{"vocab_size": 2048, "attn_scale": 0.177, "tie_embeddings": false, "init_std_qkv": 0.0609, "init_std_down": 0.00621, "lr_mult_qkv": 0.5, "lr_head": 0.00948}
Each number is 50 + 10 x the weight over its row's rms, rounded and kept within 0 to 99. Layers, rows and columns count from 0. The size before them is the row's rms in percent of the matrix's.

# layer 12 MLP up, 256x96, rms 0.2, rows 185-189, columns 0-95
097:69 34 58 39 44 54 46 45 61 52 31 57 42 40 53 29 56 62 56 53 56 28 55 41 46 49 52 51 65 56 50 50 56 35 49 43 58 51 63 48 62 46 58 57 64 56 43 69 59 63 52 33 59 45 58 35 44 34 55 61 49 60 66 43 50 61 42 47 38 37 53 51 62 58 51 68 66 28 46 62 37 55 48 45 46 51 60 52 61 45 59 38 57 48 66 63
097:53 31 45 52 52 62 55 58 56 50 36 30 45 66 60 48 67 61 45 30 47 74 48 52 43 72 46 48 73 48 60 45 37 44 56 48 59 55 49 38 37 34 63 35 42 34 38 40 56 53 63 50 56 55 57 56 50 59 32 51 51 51 36 52 47 38 46 51 57 46 36 52 47 54 58 65 50 42 37 51 46 61 45 59 43 43 49 53 38 45 60 63 44 29 59 60
108:34 52 41 43 73 55 46 54 74 40 53 40 46 44 53 51 43 34 57 63 37 48 41 49 71 60 40 58 43 52 52 55 46 65 67 40 44 62 52 61 55 56 34 43 45 52 44 43 56 33 58 65 60 39 52 40 35 53 65 50 36 41 51 69 50 74 40 47 58 62 49 44 47 51 47 55 54 52 55 28 41 38 43 53 49 44 54 43 47 39 52 64 36 64 51 37
096:59 58 38 55 49 54 65 52 48 49 47 38 33 54 39 38 51 35 37 31 60 58 65 43 54 43 49 52 54 54 65 48 62 60 44 60 52 67 40 52 69 44 71 54 63 48 63 57 45 52 54 35 53 40 68 53 33 45 42 65 50 69 47 46 41 43 48 46 33 52 47 49 56 58 53 61 43 33 50 53 73 29 43 63 49 56 46 54 55 42 62 63 37 37 58 44
108:45 48 42 44 57 48 64 50 52 56 46 56 63 64 52 43 55 49 52 73 46 50 67 49 54 60 60 55 55 38 35 64 48 55 49 44 38 37 54 55 61 41 44 49 60 35 43 29 54 47 36 67 44 35 51 41 75 48 57 50 34 30 56 57 57 50 46 59 40 46 65 43 33 38 63 55 44 49 47 51 38 28 52 64 44 32 30 53 51 58 51 56 63 45 51 63
# layer 12 MLP down (transposed), 256x96, rms 0.199, rows 185-189, columns 0-95
089:48 41 34 56 30 48 38 51 52 43 49 51 53 64 47 47 34 58 41 59 61 54 48 55 55 39 55 54 47 65 35 45 51 36 58 35 52 49 43 53 44 49 54 58 46 57 39 47 42 52 54 29 49 49 58 49 52 28 48 57 24 40 41 72 38 49 43 41 36 44 39 54 52 43 48 66 54 52 46 39 34 46 30 22 68 47 51 41 71 52 57 48 67 53 51 50
085:53 51 32 54 47 53 48 64 57 49 57 69 51 67 51 53 39 34 54 42 42 34 45 62 51 71 60 40 46 48 55 50 65 53 31 69 75 40 64 39 49 47 42 46 36 41 53 50 39 49 62 49 39 61 36 65 36 55 52 50 43 52 54 42 55 41 40 52 60 60 55 37 29 61 48 48 40 49 45 40 36 48 50 61 59 54 55 53 52 68 69 57 47 52 67 56
109:37 42 55 37 68 63 53 57 50 64 45 51 52 29 43 48 38 41 61 38 51 61 59 40 73 58 61 44 57 43 47 68 42 55 53 61 50 44 60 51 37 43 54 50 33 61 75 43 63 49 43 47 54 39 51 58 47 53 47 27 43 39 74 44 52 49 61 66 51 48 50 47 44 69 38 37 40 61 33 45 52 52 47 61 46 49 53 35 53 44 63 53 54 58 64 49
086:48 68 76 42 39 48 51 22 62 54 75 41 41 49 54 45 65 70 33 64 48 43 47 52 45 53 41 62 39 54 45 54 52 50 49 51 49 41 55 48 44 41 44 45 49 61 42 54 67 48 61 61 66 51 61 57 45 33 51 53 45 50 51 39 41 51 55 57 51 41 52 30 43 48 54 48 60 42 69 40 57 75 47 52 38 59 38 57 57 52 47 56 61 63 63 39
107:56 43 36 47 55 37 62 51 47 66 36 53 49 59 39 49 40 62 40 61 63 50 56 41 51 49 61 55 63 52 39 58 42 66 45 60 54 50 32 58 49 29 50 43 55 71 27 40 46 44 30 42 48 30 57 55 56 48 52 67 53 33 46 59 37 55 34 60 41 48 61 67 38 67 68 49 45 45 46 46 49 53 39 58 53 51 45 44 53 36 45 40 57 46 33 55
# layer 12 MLP gate, 256x96, rms 0.208, rows 186-190, columns 0-95
085:61 35 55 39 42 57 58 40 66 58 41 52 40 19 48 37 58 47 40 57 59 55 51 47 40 38 66 51 30 52 54 50 59 42 57 62 55 42 31 63 58 59 51 41 58 60 48 46 54 63 48 39 56 51 62 41 58 41 53 49 75 52 46 27 62 53 69 36 44 55 50 65 37 36 53 47 66 57 61 49 53 46 63 55 52 53 45 51 51 57 42 57 45 42 69 44
110:46 60 46 56 35 47 56 56 51 24 67 40 52 63 53 42 59 44 39 53 30 34 54 53 31 61 42 50 65 59 43 48 57 41 54 42 40 50 63 53 56 37 63 39 57 65 46 54 54 38 40 26 65 38 35 47 34 32 60 46 65 45 51 41 52 68 51 55 59 34 58 63 56 51 53 55 43 36 55 50 50 48 45 42 52 72 44 40 41 46 44 54 51 57 51 40
092:38 53 53 63 45 51 26 38 34 56 35 32 58 54 40 53 41 42 39 55 57 46 60 54 42 39 62 62 51 55 57 42 54 58 42 45 46 55 42 43 61 50 58 56 58 65 77 46 38 54 54 47 30 44 60 46 46 55 38 65 60 51 45 48 56 43 46 57 46 49 31 51 31 44 57 54 46 71 45 57 67 46 49 45 54 43 47 55 65 34 60 43 45 30 39 30
109:49 54 35 31 62 37 55 53 41 52 43 62 64 46 45 52 49 60 55 75 54 45 44 53 66 51 51 51 49 67 51 40 64 44 54 59 67 58 51 50 52 70 43 42 48 40 52 51 53 33 45 43 32 31 61 36 46 57 63 39 52 28 55 58 54 63 64 56 56 48 61 56 42 66 47 44 55 41 38 39 57 46 35 58 42 59 47 59 73 56 50 41 56 52 49 29
106:46 46 49 57 54 67 55 49 30 45 43 41 51 54 45 42 62 33 38 50 43 43 69 67 47 61 40 52 55 50 32 30 45 56 41 45 49 38 52 57 37 54 44 66 45 49 35 68 54 50 37 46 47 51 48 22 38 43 48 51 64 37 47 45 52 41 55 49 42 46 59 45 50 57 44 57 22 43 50 69 59 57 45 55 35 64 47 53 60 34 46 60 54 41 66 42